config.toml
n_layer = 16
d_model = 96
n_head = 3
n_kv_head = 3
head_dim = 32
d_mlp = 384
vocab_size = 1024
activation = "squared_relu"
norm = "rmsnorm"
norm_place = "pre"
norm_eps = 1e-05
positions = "rope"
rope_base = 10000.0
rope_fraction = 0.5
qk_norm = false
attn_scale = 0.177
bias = "none"
tie_embeddings = false
parallel_block = false
extras = ["local attention windows", "shifted keys", "gated attention", "exclusive self-attention", "capped logits"]
init = "normal"
init_std_qkv = 0.063
init_std_o = 0.0
init_std_up = 0.063
init_std_down = 0.0
optimizer = "adamw"
lr = 0.00312
beta1 = 0.9
beta2 = 0.99
weight_decay = 0.084
lr_head = 0.0121
grad_clip = 2.0
warmup_steps = 369
schedule = "wsd"
decay_fraction = 0.794
decay_shape = "sqrt"
final_lr_fraction = 0.0
batch_tokens = 16384
seq_len = 768
doc_mask = true
train_tokens = 98320000
steps = 6001
dataset = "wikipedia_en"
Each number is 128 + 32 x the weight over the matrix's rms, rounded and kept within 0 to 255. Layers, rows and columns count from 0. Numbers have three digits each.

# layer 4 attention query, 96x96, rms 0.1, rows 71-95, columns 0-47
110111151136144087079154140115074108120133111158094141135093109130121095089148135146171120122135132090179132117094111166110142105140163114120114
150174057127107201105031092181176072140042126196138140110192094018094195191100159128105193169046197171135091099180153144139093159064092091066112
129127173169079114169095096124204134147150123110101177127154087149139132127140132116146190142079117137114119167168108115148129155085141144144206
122138155054123129179091149120138190143141157110139112137071109101170133154184097128195158176135094115108135128155089169153181140116136043147114
099135141079151168137167129158167136162142215064107110059141110120115133168114130059155108110136078140115169116171085122107164067167114121142114
074114119159103129124112083143190112124115143154147117125132113080131112112097135202070084086149155163110142145150051106139086140106062147079133
130084101102088113139093169113077100134186125105131157120100109138091106093084140145132127153201177170132061064173116036101151078108100139132120
134121092131079113122142150130099122136136093083168100072156144116161119088134041072183102132175072129168131063122131148170098103083137137157110
130121133079100161113092161115155119094168130106136154139079170153112068090152155126110196141154157129071126215054135165085165213105079093126044
132104121135038144125121101131094038124111142193136085161141142097081101119099149200151077123189142173070085150096128091141150120114161091146156
146080085097141154087121121075099163087089143052156073155153079168115097062174161161079149092122178112153105140105102060090159156106178095158097
110130108048076107138165166124121169170152137144115076116152120135101120107233147150151066189119135126151156121134117106131137170168137079133143
160139135114130140087147131096114163086115126095046084129132148134067103186148146145087053107111137169093172122123177168099113154137103095115172
122107123108116151122088098105106110093156088132098082093154104158153090182133178108135198090189178141158124153172112126137101203176142120081236
133160134118216167129142166140116117094173113075148180123152164132082119112112166132096172086150139088100142160142095211153180080108113152219150
113177125086097129091146179115151134045114100146125074177120018073145107085158072080098104146117133156110130099189128151146143120116134072170123
125134149114142128177164164165164132140167190153137042088109154144145138144151144176119143140157116165133166117079135154151183171149097147132066
121082113102130119134119152150073148106121113135107115083131155121163124151118111105131112099133105187098156055138191046136115128126176145140131
149129162095080128109133104118164103082167181123168176172147176084108087101101163149133129167161125120178053081110135075137042151115133179124123
155124132115093192152125117099130110060143135128167080067133085155105130118151193088103153089110165144054100161143162180105184125126164110127029
152157165126142158108132102147103161188136145083154167157151124154081077100162096098156182167161196125114075082089112119160132131117186107153104
119110125164171146137135067122171101161110036121159094160151128100151142070069101113116078106176113102130117183117169086098137076160099200152142
203096108131165105087144092135183014129176117207111170111134116131117109100145125149144180173107109134147138160106129144128167046085119165137141
067124114073133132092167123126156108107112179117159068133126147144100131139088120143103119089171137137097102180154148132103141071112100140097130
082126148097137128130121103155080129113166103155202084161068112096109140157114122106156105177144106174062131171125144090141120133087124141170163
# layer 4 attention key, 96x96, rms 0.105, rows 71-95, columns 0-47
184094255189140106160180201000092073115180097135029143150059084244048049001187068102248066042120023056150168149101048212050116116231211135157091
151108153141143135113156149114121125151129124108112139118124157159074090064115130098158096114138089115127117138120137147089105143143146156170098
203103255103119112171119133031138138140138068146063127105054094166141097045140093158182087095172101078148152190103081175103154106191139123131078
138127145105133113119166071174132144152149178114190118178117069171192080099144106157136160174086147127073119179122137113168141168161115111216145
124121126158130164166135105096182072146173157144160150138106121142171161136076139096102133135185115079161197156067109171119156166130128104132122
121102140127112084097143198055171145112110109129112151151066110124111139086146162118120104140130085134154116115170119151064127130178133134192133
119184128180186157068131191102129159144132093118102132101136107072113131124134034144176075098146124079154190145116095129180088170124110079110133
129158045171118114073138125136100037174124134146157085114136129157162128142153124127131140111155162118148127177118077158174144108132085139123118
155140118088180162093124138136150139112127102085133215172103124122148097143168116170140109147069155126126134043150126181114161119201131152135128
101141133093221152124050134084215108093109141185096107124157101077117153120195111131106087147155171140129145140162162137180110101177159141113160
127139132112151211102106056146202139084119123077140160149153151121131084147105089132131138118142208169154107130184167132113097155133087119092134
102113123065100151146168103117145128176173103146153125190137114152175121130183100215142161059121102087212096133114129050144108110159125127136168
148121075169144211118088099120162201140115146170121162174139108152088147107101109148103171138168190163154099110119111135132129139117133136110106
162093190107126146090107082113167199126136117108128181122135117111071134061139122164145111063176137087193110165064099097143143080182140148160140
178145095106153158123116092142083134122112164081128186134141160125074105132075129108081105141158146133110160148111105094105134177120136075075094
177186120145155122088153067095134164107131182171179185131109130098079133085103112149102106143125156081107072115194160152169104130130122150148138
201098103130111113105154160113066059106156166158115086132112107159146150132172142175191144147071120140125142080104196184086157133135133084117089
139124096190170087111138160129132141105114162173122075107092105099128147131126144141105134103162167146130106134123096155180149124121157146133132
174141047140140107123102181148084142158117117130146087165158146094141129183138143109078109205189113144139089095126163090106072112133167125117096
173192188131111182098147117195172152080127136112115097069145145113115149120070114132180148134111187152118043096122137159123181116119151149125088
153080121129083112162143127161121105073165110141137175164110119143131110151167164082146139107109155123119118135099205087118144127132124136112153
127173107129129084161118113085148120174104162145077114110155109084119125081063131100101039110121081130092124114129144130052112080094087090102142
150069120158102078121114248150089125128123106142107102164120153129125122110100019076079049153133055156143176106098137185152089141115089141146165
100146160179140138104086102109136140085158133210142151122158136114087166169089083104126117116147116121142144127159115137076097142190144112163108
146195176107074113104128112071150095120144160157125098153166110143153092117125076134160140109132121186113190127114105134158121146193186116160167
# layer 4 attention value, 96x96, rms 0.0886, rows 64-95, columns 0-47
154127121061070049154165162084153057193154137084130099136086130139137098159173197078184154162131155154170196128099139172054175152151107117120184
167069108102157174073079087114101102069110114130095104171085095158122139143111156180142155126099184109115091168153074142131068091147144079106142
093168143137125198132022141122133225168068086075084064122125128158138182147132103128108098110110141154042129088217124149060148167171098081087128
142142140160094156138165122092100092193143163111034070110142107161176128152113153127068148161133162154138159117181125128054221148112096113193105
202125083066133116076085164139162140145138077105073108098121152157120136146142140229136149115124104167156128128108132136108158121067099091112096
154153132112152138141000166121146103119077122139099150131086088143114097117140123153144108075147131100095124160123099125115054171124067117159201
163100101164116162134120127122168157059188107098190086104136114124195175127126090081146132099083157097140129130169162097091088119162124159087125
073099128056136087126160162074167117081233125126187167129102118186072054081126112177139231173195108190180092179114164076100160133106100106096147
057122142189141156121133115080189126019134087089069101081113110174140145150095173107137111066066137122106110144142105161140145122137118120146103
122160109136185184162082174146086175075103121153155124148152115111128131159157111108100124097097095079120131132140071165141173125107134098126145
102151137145109124072204103103087173057137190063131098156075184153113096171128141133084085143123133116164129157098200111118146186192140052112114
140122154103053129127040199131123144156105159192148154120074132131187080091132141170084133168105146133082144080083153123089204179147146152125135
131148135211125085116156152091186114143124066154146120078164146141130134136176094073141159089136124098158144093132132152076150048121159117138038
161111133133163114076197147112076143092079091129140152149052142109121118168140115064103120122079148088096091211094141080137113159070121093129094
160101123111175130138174178128114139130149143063158132144163154117132080134083160146125162156163103143143128138139110119082139074094113181044129
140135149178118083183113113128143132142159155145146122116128123132172102130160093143053118157185124181086175146061122116124131115203197129142141
119058116141167144110065063125076149113090111105087105063167133094160163089152101178167094110130080112120122073160096088090112168150149098181228
118173140091163072119124132119124091143138091136127093199089215117155121137084094151121091114122143155103158098130100141088166102116166080110159
095131106171154133168101151154191140217108131182162178174119115152075097100164155074149104137172084161114066166159131109106101126112093130170090
146163117204148119140102088141128148098190087150157140105078080142109133133048129178121206088168147125145156096101094121160102128114117200069146
120092131084163081149062131089131060155099117162152182051117141104111135099131116134122138144185157152166204142100133142140214187132130085173079
112120125107156088162118124152102129136148088141061142153107167119092165157149088143152115162144117167073125143118140102140151142150141089128095
072148093128124145191160102140120089145188089136094159215082132134128150145135123130170153182156111103110088103142126149132148118100102037172100
117129135093057097164150131141105170111180142182129116144165104138145186125145052098118128150111152155088105126097095065087073222154104131196161
134144109058154125130089108106202069147115096091171171114151102091138162127108102111125117152053048136078125170123064154123082126085095000082119
118155104102204205119129110157105161127136170131122085112115194108078152164158123185190119098105153138145150211151118140048163206138085037104120
148168112134094077102107142147104145171042042150137131128122139162157131133110136128107050063077100120179150078167175142109132135244167184133202
146123148165115119191069133164096139099089164137110095086168089126101112080090137170162149134151100048103150108069092096180098148122131176189164
181062149085131037158148133144134101156106237164154163143116166154137177122112162168140158122114176201186114093091176161156105113145105086100101
136134107027072181083080083096212130110156077095069096116140135089157092136180141102182109133123121141183179131138170099148158117112122126136168
112113083082142082197076107125090168129109107055170132079135123137109174124111111098164128068150092107202095112200159150037121130188116157099138
120138164110255136173135149141139097161125212136108057099094144106131148114190103166150136123157156138060089142192176162122173106168168152140104
# layer 4 attention output (transposed), 96x96, rms 0.0847, rows 64-95, columns 0-47
173136163129128037116103134075208106124116141153114079120145112074127163087095156102093116136175138132116130037144106108160133162071117135093125
066219167107149119142141101123105140150159150152144188142124106138131162154119157175104136172121147136138104166137109081140093152158085051108158
083094111155042137128162185082141146115160103187114132159114158160141107101067099188157158130160087123115109130196141128099151139142107050142172
109118125152098171133132131112070153066160123128080074084084149111094116128038109100144116086186136077081134088198162100113130090114090075114085
066100128111095133170174148119149103051130163148089137142080072136084145090081174104175152170199075141119207124153076173113085188148070121090172
157192152120065113173117150080135214192147135138135149132070064138138072089090119104121171116099126114093153108182111093168188148191141073108185
117158129152247131178120153095149176093188093159151198177125161146137126224087101144175157133096126130185125123127149108135159100148117134173124
162112130136020159135102111111159173163079128105112035136102076138129173123151092162140131188163134130132197139137071134172107092143061093130195
113179157147156114142175177121142111116147115119142155095154151149115136166105149152104152170114167113141121179122132132128114125093074141126095
081082157119111135123112090071131121136159095098142169121170106133182043163117172174147111126133116079145115166119143110143172153122161164170143
107106104189131040085161125136124144095064118131147084153164137181169129144117152163137070119159166076094118098075179115174077148104125085132150
156144098069047161094106140100185076131131127048212116161113083107152141122154208092088117156068094160064162111144069089110099124163167071128156
127070104133116173189154139168083061102123076136080162181145157145101138145147128118146143105047115151100103121109149095128117124047072154145060
155177147156183103127063159168178148110131074143107081153123143156156102197067184123106111133157176108086116154080186101146156115138091131075102
102022104094110175148088082119145152134137145111107098092058136158093143111078110099104154114173147152187144119151214137121202087075152129150122
187143109176102117090118108108082134139070143124143116084180117096108199117089147178116117116123195146139146105091084072108093153164128047138128
085169115050166165151078116095103176152146150172144183161119115097186114169153173097183159048189159110190076153161103177086169072117054111149177
108158128118111137077120149151148085083089130154092069081140150124115177032135094183089132166119125187118125130133173123101152171161134109087108
178130138213077165097131124121122186174149133134144064118098133168167111148182104149088129145108176134124152139175061129093094099078132087117158
126135147129160156127162089111108113104173142116100131137078116106117155066086107155098071144094052097096168136084045097093098075251108201123197
122116151126152097126148086124088122143105119150105109052081114100101159116164198017094046161154088116098152119083104142120236079116092086123140
128129073143114171087102092136079118130074166200107115098205138114207187142135138111067128120095139148154108184165088100113153142130150076117143
127187146119102132122119082104123150131094128148116046085182132117163135156171112163136135177109098109136134151167068137152090090106138189105148
130191128099133118059121137136160153124115144122126047144209110101187185166074136151135076073128117203068100119151109104080027120183147092146079
117189139075170129201063166098140137149081130155108170168120111091129158109156177090096144191115097222132098162143084148142188159151012158088129
035079117127147074182087095162100059117118147179115161137100087122182105119182181148119148153147147131124109144156182100228208087112080133135150
094127167147164069045149202137182138136130154063151187166186111137150164115134189011186164080132130099092129073153111130074147184116114116133052
150235152151160176177131095115135176185134220075170197118137034099089106130076087158094138090136118159114072124121148104120147096188123129182153
102076131101230083133139110141172079168106170153079161089090176084101178083115168086139096165123089146171162086081119152142152043170167116088135
149109102152066134189093140130090129053167082178112107177121109135115106101177131112216157140092063138139147102131125183137081170110146145120162
129093158063130130145114130122159072165155170103143166190067138123152107146152103039166160128126109099121056107141165118129205089093138116139112
089102136150151162142143141179131063169122172140077123061064140067086174102140088157163163150147152150138121135138202110146162146178218096156161
# layer 4 MLP up, 384x96, rms 0.101, rows 0-8, columns 0-47
168121161122147138121138160108133123122133161120094152130143145117128036086214127070142152149138145110117146161143159153110111110111128131182143
144120114084098080111149140106131156124139116180097096095120099102108138141146107195118108109156105104204138163118096135186128146109208103134100
155161160120122116114159167104148161164131177121137142168144081130107134131176119155155116107129155157138125126117068086186070130141154129140086
141088111122145154131133110068142095137125094114119127081115101127147127121160076125109124084133125087103150097213117138121098163123174088129092
172153137123144124094146115099147167194153178128111132118099084090109075063094121123129137101111184142096137115123113160167171144189091115082135
195129149181093089158113143082099044139114171165071085188112091137154138137134093096097071089178028060140164088211086161109137157165132098169180
109126160143148082090113205136056064124163116227077127116075096186157090115132079145168038152165115088113186174107114119109143183145172216170141
179142158079126121157122143084172111135172140136130203177089136085147045117082117055168122134142106131134142123056124146132129135153118199149146
102151163153093099113158126099064126117109101099105095119131101098063118086149152219151075109140149103159202147120085175106178141214148091112133
# layer 4 MLP down (transposed), 384x96, rms 0.0891, rows 0-8, columns 0-47
183089090111130110110090143141211126135159100163154150103118153153052135160139161171157098159073158092135113157163101187127191143147155112137101
152110085087109102101107078155219142216109128149118159113126135124138127125083157085194145137105176160163135165094070123136188149139077176137147
095110112134140155118126102133152124140119081102150097113113130154083114112131072142111203124143196075144143128104114170128083112123093098169210
101134149094128124166090136165131137172137179167141109132152087061157123120140156120125171096061156201130096151123165093135098110139057123152146
092101055156155196143118179151100145103120116131086153118105168129147100169145174132163137137109083124116136171152121140072127122091160093106093
087131078157082133097129039107062079102049117154102133136148173127120195165102107135125186130176184164119109101105133118115111099151135081155090
121202192101130165071115167233055119122174173134077146134098165124077131158093099082135133197125129171057141130153142163139091124119133124166119
102068088200143128061183081137083110112137107143104105114156147153093141121160147146099152165099092103126100105134144124080176129125147121124106
174134143117198121105095146111123153104085120139129186091160155099106107136143113172138183167165133113100171113159150163039188104136102150125149